config.toml
activation = "swiglu"
norm = "rmsnorm"
tie_embeddings = false
init_std_o = 0.0
init_std_down = 0.0
beta2 = 0.95
schedule = "wsd"
batch_tokens = 131072
z_loss = 1e-05
Each number is 50 + 10 x the weight over its row's rms, rounded and kept within 0 to 99. Layers, rows and columns count from 0. The size before them is the row's rms in percent of the matrix's.

# layer 8 attention output, 256x384, rms 0.163, rows 178-211, columns 192-287
096:50 39 55 44 26 41 44 59 54 52 32 52 35 55 28 60 53 44 56 40 38 48 42 42 41 22 41 51 40 45 45 54 42 36 51 50 46 38 50 52 54 62 62 47 46 43 56 66 55 50 53 56 45 32 39 67 53 44 46 45 37 54 46 57 51 50 50 47 44 56 56 50 63 47 37 53 46 48 36 50 67 53 52 57 44 27 34 39 30 42 57 40 49 53 55 60
112:50 51 45 62 39 41 46 59 47 39 45 52 76 63 42 36 40 44 43 53 48 47 50 45 42 39 58 57 28 52 65 49 33 31 64 63 35 45 61 34 60 62 68 45 52 34 77 42 48 21 38 44 61 33 48 50 42 50 67 54 54 65 53 54 43 45 53 76 44 50 47 56 51 62 36 60 66 42 70 31 41 55 30 56 40 47 41 37 61 49 54 45 59 25 45 39
088:83 42 42 58 46 34 48 64 66 55 50 62 41 36 44 38 50 57 21 51 27 66 57 47 30 69 52 47 40 39 53 40 79 40 65 64 47 73 39 65 54 39 58 64 54 54 25 72 44 40 54 41 51 48 47 42 56 48 53 39 69 23 54 56 65 54 66 51 57 49 39 49 48 48 41 51 39 43 46 57 51 50 39 59 62 47 47 41 40 48 55 60 53 39 49 57
112:53 51 54 62 65 50 45 62 52 35 51 58 49 45 68 54 14 54 53 48 37 56 40 32 39 58 41 47 30 53 54 59 57 62 47 57 47 55 51 30 48 56 33 59 57 53 49 48 64 48 56 43 46 60 64 37 60 49 44 46 72 57 39 31 41 62 65 66 61 41 62 50 49 57 49 68 38 43 67 55 44 69 52 52 50 56 48 36 48 57 59 42 38 37 38 54
096:56 43 27 36 45 49 63 51 56 65 57 43 45 51 45 48 45 71 44 49 51 59 55 53 39 49 66 40 66 59 47 50 63 61 69 45 48 68 43 43 40 38 41 40 49 52 37 44 51 64 62 51 51 44 59 48 42 57 51 59 42 34 44 58 61 45 46 68 33 37 50 48 47 41 38 41 44 50 48 55 51 44 56 30 42 52 53 37 54 33 49 42 49 54 55 56
097:57 52 62 48 53 52 57 56 67 38 40 57 55 33 59 40 29 51 31 48 46 64 56 51 54 66 53 44 45 50 54 56 47 52 51 56 49 46 64 49 55 48 45 54 63 33 51 46 50 50 43 28 52 78 61 39 28 49 49 44 56 57 54 40 52 55 39 64 59 53 45 57 60 62 41 60 38 74 54 45 27 49 55 44 70 59 50 48 66 62 47 59 56 45 64 50
100:51 54 32 38 43 36 47 59 60 49 47 50 54 50 36 66 47 55 61 46 57 46 65 33 36 45 52 55 38 50 35 49 54 46 53 52 53 61 59 50 55 45 52 44 51 64 36 45 57 46 52 56 50 25 60 26 52 47 41 49 35 46 41 52 64 52 45 45 37 52 41 58 71 55 65 54 46 48 35 57 66 56 58 64 60 55 49 57 48 66 42 43 52 39 51 60
106:63 66 41 44 31 41 57 57 69 51 52 46 54 42 49 42 73 74 36 54 41 54 28 45 51 86 67 49 61 51 65 59 53 57 53 48 72 60 48 55 47 62 49 42 50 52 40 48 48 66 62 52 43 31 48 57 48 50 56 47 49 47 62 55 42 47 56 55 55 64 52 42 59 40 42 61 39 48 51 47 43 55 52 53 61 53 42 53 57 29 41 49 61 34 49 50
096:50 56 45 56 65 40 49 58 44 56 48 48 40 42 60 47 59 47 44 39 38 58 67 42 50 43 46 35 45 67 70 37 43 54 52 45 55 53 51 37 40 51 31 68 49 35 41 47 48 34 41 48 45 48 43 51 45 45 65 50 51 40 47 58 42 47 37 45 50 54 47 42 63 59 54 43 52 51 56 36 56 42 39 47 35 48 47 54 27 55 52 67 47 64 63 59
087:45 50 52 45 55 56 45 67 59 59 64 24 66 45 54 62 47 51 41 56 29 61 69 43 54 45 59 64 48 62 52 42 65 31 60 52 60 25 52 56 51 46 47 45 48 60 54 63 38 38 51 45 71 38 56 41 49 65 51 59 39 40 64 68 47 46 56 31 47 49 40 50 30 45 59 35 45 39 51 54 47 57 47 43 40 54 62 44 44 33 53 47 52 79 47 50
095:29 63 44 63 47 45 34 82 59 52 64 42 65 50 52 54 50 51 56 48 61 43 55 30 54 47 54 27 63 50 66 60 32 53 70 56 47 51 50 13 51 42 66 50 52 38 54 40 65 46 46 58 60 30 52 50 61 61 55 32 70 51 60 44 64 67 42 69 53 40 28 61 62 41 48 49 31 55 28 51 40 60 67 48 55 62 53 45 58 65 37 47 58 51 36 36
107:36 79 34 53 52 42 45 55 54 41 71 40 46 35 61 67 49 56 49 56 40 59 53 48 52 58 50 38 42 62 40 58 41 56 65 68 47 47 60 39 56 38 50 73 62 48 30 36 58 40 54 53 53 44 46 54 47 50 49 46 70 53 58 69 63 54 40 49 59 53 44 56 58 47 58 43 53 40 42 55 65 44 40 58 55 59 60 49 66 45 45 66 53 55 75 43
106:35 60 70 28 65 50 42 57 47 64 45 64 28 53 59 50 47 42 54 48 39 48 43 61 55 52 67 54 53 61 37 65 57 57 50 69 55 67 57 36 25 43 44 45 52 49 56 46 60 62 49 45 36 54 47 46 55 43 50 55 39 48 51 42 54 53 51 52 30 35 47 57 40 59 44 49 50 43 53 37 55 77 37 54 33 40 47 55 34 50 57 60 51 29 43 45
101:56 50 62 60 63 48 55 49 44 38 42 43 49 38 62 46 36 45 40 52 42 60 55 40 39 55 51 64 24 59 57 50 51 45 47 60 60 49 37 54 38 59 36 33 40 31 49 41 40 44 38 56 42 56 49 37 63 40 38 44 59 48 42 54 41 51 47 62 42 39 50 46 43 57 61 54 62 48 72 39 30 48 39 43 47 43 42 52 43 53 63 42 36 43 52 53
099:50 55 65 49 27 43 51 54 52 51 48 54 72 51 65 46 44 43 48 42 63 55 51 40 42 30 59 42 60 58 43 50 54 52 59 53 45 59 56 45 44 64 40 34 55 39 67 54 41 50 47 43 56 47 35 57 49 62 66 66 46 54 61 29 44 49 49 66 43 51 43 51 42 55 44 56 48 43 53 53 41 49 53 64 58 38 35 42 35 48 48 30 44 54 51 45
088:39 36 40 43 47 62 49 46 53 44 49 49 43 57 68 36 55 64 42 43 32 53 53 53 60 68 58 47 48 50 53 60 59 55 57 59 46 43 53 73 32 58 36 55 54 47 33 38 51 58 51 58 63 58 59 55 57 35 49 45 81 43 59 46 43 43 53 42 41 48 73 28 39 61 48 44 56 44 57 56 54 55 51 52 52 62 50 67 43 40 52 53 61 57 46 49
093:54 38 49 63 48 41 35 58 51 65 27 52 62 52 56 30 35 36 75 47 64 27 56 54 59 27 42 30 52 42 42 44 64 77 54 31 50 45 40 47 36 52 42 43 26 49 54 56 48 60 49 32 48 62 60 41 51 55 49 47 54 52 31 47 58 39 30 43 53 57 60 41 49 57 51 29 46 60 43 51 51 42 54 32 44 46 53 53 47 56 52 52 50 52 53 44
092:45 47 40 44 47 47 52 31 51 50 35 56 60 53 53 33 50 56 41 32 40 43 44 62 36 40 79 54 36 54 57 58 54 36 46 55 64 53 60 57 53 44 45 25 45 37 87 44 54 54 31 52 41 63 47 47 43 46 55 68 43 35 64 53 45 57 49 58 60 51 60 44 46 54 38 57 61 58 75 38 41 55 32 58 35 31 41 52 57 70 58 56 37 43 68 74
092:54 69 37 74 62 14 61 54 55 48 45 39 39 46 62 46 48 65 48 39 49 52 47 45 33 63 43 38 43 52 68 49 51 61 54 46 37 74 35 43 47 44 47 44 41 54 48 49 55 45 63 58 50 38 41 43 66 50 46 48 73 48 25 51 45 51 36 45 62 48 56 45 44 51 48 36 45 54 50 50 66 47 37 43 36 52 45 67 49 55 51 53 39 39 56 61
112:50 40 48 51 26 49 46 54 42 58 67 54 64 77 37 53 58 57 36 33 52 60 59 52 54 43 55 52 72 48 54 40 73 54 55 44 37 52 39 68 59 41 56 70 51 75 47 52 47 44 71 50 69 50 45 59 36 57 63 51 51 45 58 47 48 38 49 35 54 42 48 35 44 44 56 31 67 57 42 57 57 42 51 37 54 69 43 56 61 47 56 50 45 64 52 51
101:46 40 38 75 67 31 65 50 44 48 28 66 48 50 40 39 35 67 54 47 44 52 45 56 65 52 71 60 28 63 40 49 54 53 51 47 49 62 62 48 50 50 40 41 39 57 59 45 62 58 51 34 50 76 55 44 55 24 65 45 45 53 60 53 54 60 48 53 44 39 42 47 50 44 53 52 52 43 58 46 68 61 32 45 50 69 51 62 55 58 61 61 46 49 47 75
109:42 28 56 43 40 64 55 59 70 48 62 59 72 49 37 42 35 51 55 35 69 54 26 43 43 43 41 66 39 41 41 54 41 54 38 28 54 20 32 60 65 47 51 28 48 70 61 66 45 68 68 45 52 50 66 48 50 47 48 62 36 61 28 50 58 50 50 41 52 41 61 57 60 40 52 43 54 33 42 63 78 54 54 55 65 53 54 53 44 44 62 58 50 64 40 62
087:46 66 50 48 47 52 62 69 33 56 57 40 39 49 50 65 32 50 45 53 45 49 54 54 43 50 40 49 51 45 69 47 51 49 35 63 46 59 58 48 67 67 59 53 72 61 36 63 38 35 50 49 54 52 48 48 44 73 49 48 63 52 43 42 49 39 46 57 58 43 46 46 34 55 59 48 44 44 52 53 55 40 60 32 64 55 57 51 58 41 50 52 34 47 71 44
093:62 44 41 69 15 35 49 65 48 67 58 41 49 49 37 64 71 54 45 44 52 55 47 55 42 41 32 48 76 54 48 52 48 39 65 54 32 42 37 54 59 37 50 80 56 63 44 61 44 43 44 54 77 31 51 61 48 73 57 46 39 40 61 44 62 37 43 56 46 57 49 53 46 57 62 33 67 50 40 59 70 56 48 44 46 37 65 49 41 54 54 51 42 60 45 41
082:39 72 62 49 58 41 40 55 48 52 53 61 46 46 38 64 71 36 51 60 36 49 57 36 54 26 72 50 36 57 54 45 56 31 51 42 62 52 52 49 52 30 66 44 49 31 58 60 40 40 59 46 53 31 34 38 42 38 67 43 50 45 41 70 44 56 45 53 54 53 37 52 52 42 52 39 48 49 63 63 61 62 42 51 55 47 45 54 33 63 56 52 38 51 48 52
101:53 67 60 55 43 48 45 54 59 36 53 60 53 52 49 67 42 38 30 71 49 38 64 52 42 55 37 57 37 45 41 39 51 40 39 64 41 51 54 63 58 42 71 72 56 43 44 51 48 24 51 53 50 58 39 54 33 73 37 55 54 51 56 39 39 53 60 69 50 50 48 76 37 55 53 53 60 52 58 50 46 55 47 72 50 58 57 35 48 40 53 63 37 36 49 51
098:39 62 63 33 64 63 27 60 55 46 64 40 37 42 49 52 59 55 46 66 47 68 38 69 40 52 67 52 49 53 49 68 55 62 43 56 54 38 55 43 64 44 49 43 55 30 62 66 42 57 44 56 40 39 54 37 57 44 36 53 47 40 49 49 36 55 45 59 57 59 37 55 44 51 58 53 58 47 57 56 48 56 47 47 59 51 49 39 54 36 63 48 66 53 64 43
089:51 45 49 46 40 59 38 58 48 46 65 35 67 46 41 63 50 45 58 53 45 43 59 54 48 60 49 45 57 47 43 55 43 45 45 44 45 53 41 47 59 34 59 66 55 43 57 60 38 47 45 54 61 40 62 53 60 52 59 54 57 44 48 58 50 51 46 50 42 51 49 55 57 45 57 60 50 53 51 37 54 41 51 44 57 62 59 54 67 43 34 35 57 60 67 45
101:53 44 55 57 45 70 44 57 38 70 55 60 50 55 47 49 48 51 64 46 35 63 47 50 44 34 55 64 48 54 59 63 52 56 44 44 57 49 39 38 63 34 61 44 48 66 68 60 59 39 52 48 42 50 56 46 57 51 48 62 38 63 62 61 76 45 62 23 39 43 57 43 50 52 56 41 39 51 38 63 56 45 73 49 46 47 53 49 51 56 33 48 39 57 33 43
103:54 63 54 39 54 63 64 56 55 58 59 29 41 43 42 59 60 29 43 67 43 46 55 51 64 66 48 50 53 55 41 54 53 43 54 56 65 58 48 48 58 63 68 42 49 37 53 73 35 48 47 52 56 30 48 38 42 58 54 57 35 42 74 45 51 58 58 56 56 50 48 47 44 50 59 39 64 49 54 36 42 48 37 50 43 46 43 46 49 51 62 46 61 29 40 39
093:36 33 36 48 45 53 42 52 65 63 47 51 62 44 41 44 53 64 49 55 50 66 28 77 49 82 38 50 61 61 46 57 44 68 58 51 34 47 52 76 57 64 47 63 57 56 54 37 53 58 41 51 50 38 60 32 59 48 64 51 42 52 70 60 48 38 56 40 45 52 47 66 62 29 50 52 62 63 65 44 67 45 43 49 64 59 45 51 49 54 38 39 56 56 41 55
094:45 53 49 45 60 43 48 61 50 34 55 46 65 68 37 48 48 58 44 48 64 45 53 51 63 48 49 63 46 49 22 32 36 50 53 51 43 44 46 58 45 50 55 54 54 58 44 50 53 42 60 43 40 58 41 58 52 47 53 50 44 34 37 54 42 47 50 48 61 58 39 70 44 47 53 48 64 42 57 61 51 48 31 58 61 45 58 42 58 34 48 51 68 40 41 61
104:54 41 58 44 54 47 51 63 38 47 45 62 41 52 71 43 64 39 51 51 32 55 76 26 53 35 72 50 37 56 57 59 62 51 61 41 66 57 40 66 45 40 49 52 39 44 59 52 59 34 49 43 35 62 41 51 47 28 60 62 47 32 59 37 55 55 52 54 41 41 44 56 54 63 58 47 30 54 56 48 43 57 52 48 44 54 48 40 55 59 61 60 68 48 44 27
089:53 63 50 41 65 45 47 54 34 48 45 43 67 61 58 43 38 55 53 47 57 52 36 42 38 56 52 39 27 50 57 52 43 49 50 49 52 26 54 28 38 60 40 34 47 38 62 49 60 52 48 62 48 59 64 48 61 60 29 29 73 49 47 53 50 52 67 56 49 55 54 49 50 59 37 68 35 28 79 36 25 71 35 55 45 52 47 50 43 57 70 36 52 38 55 59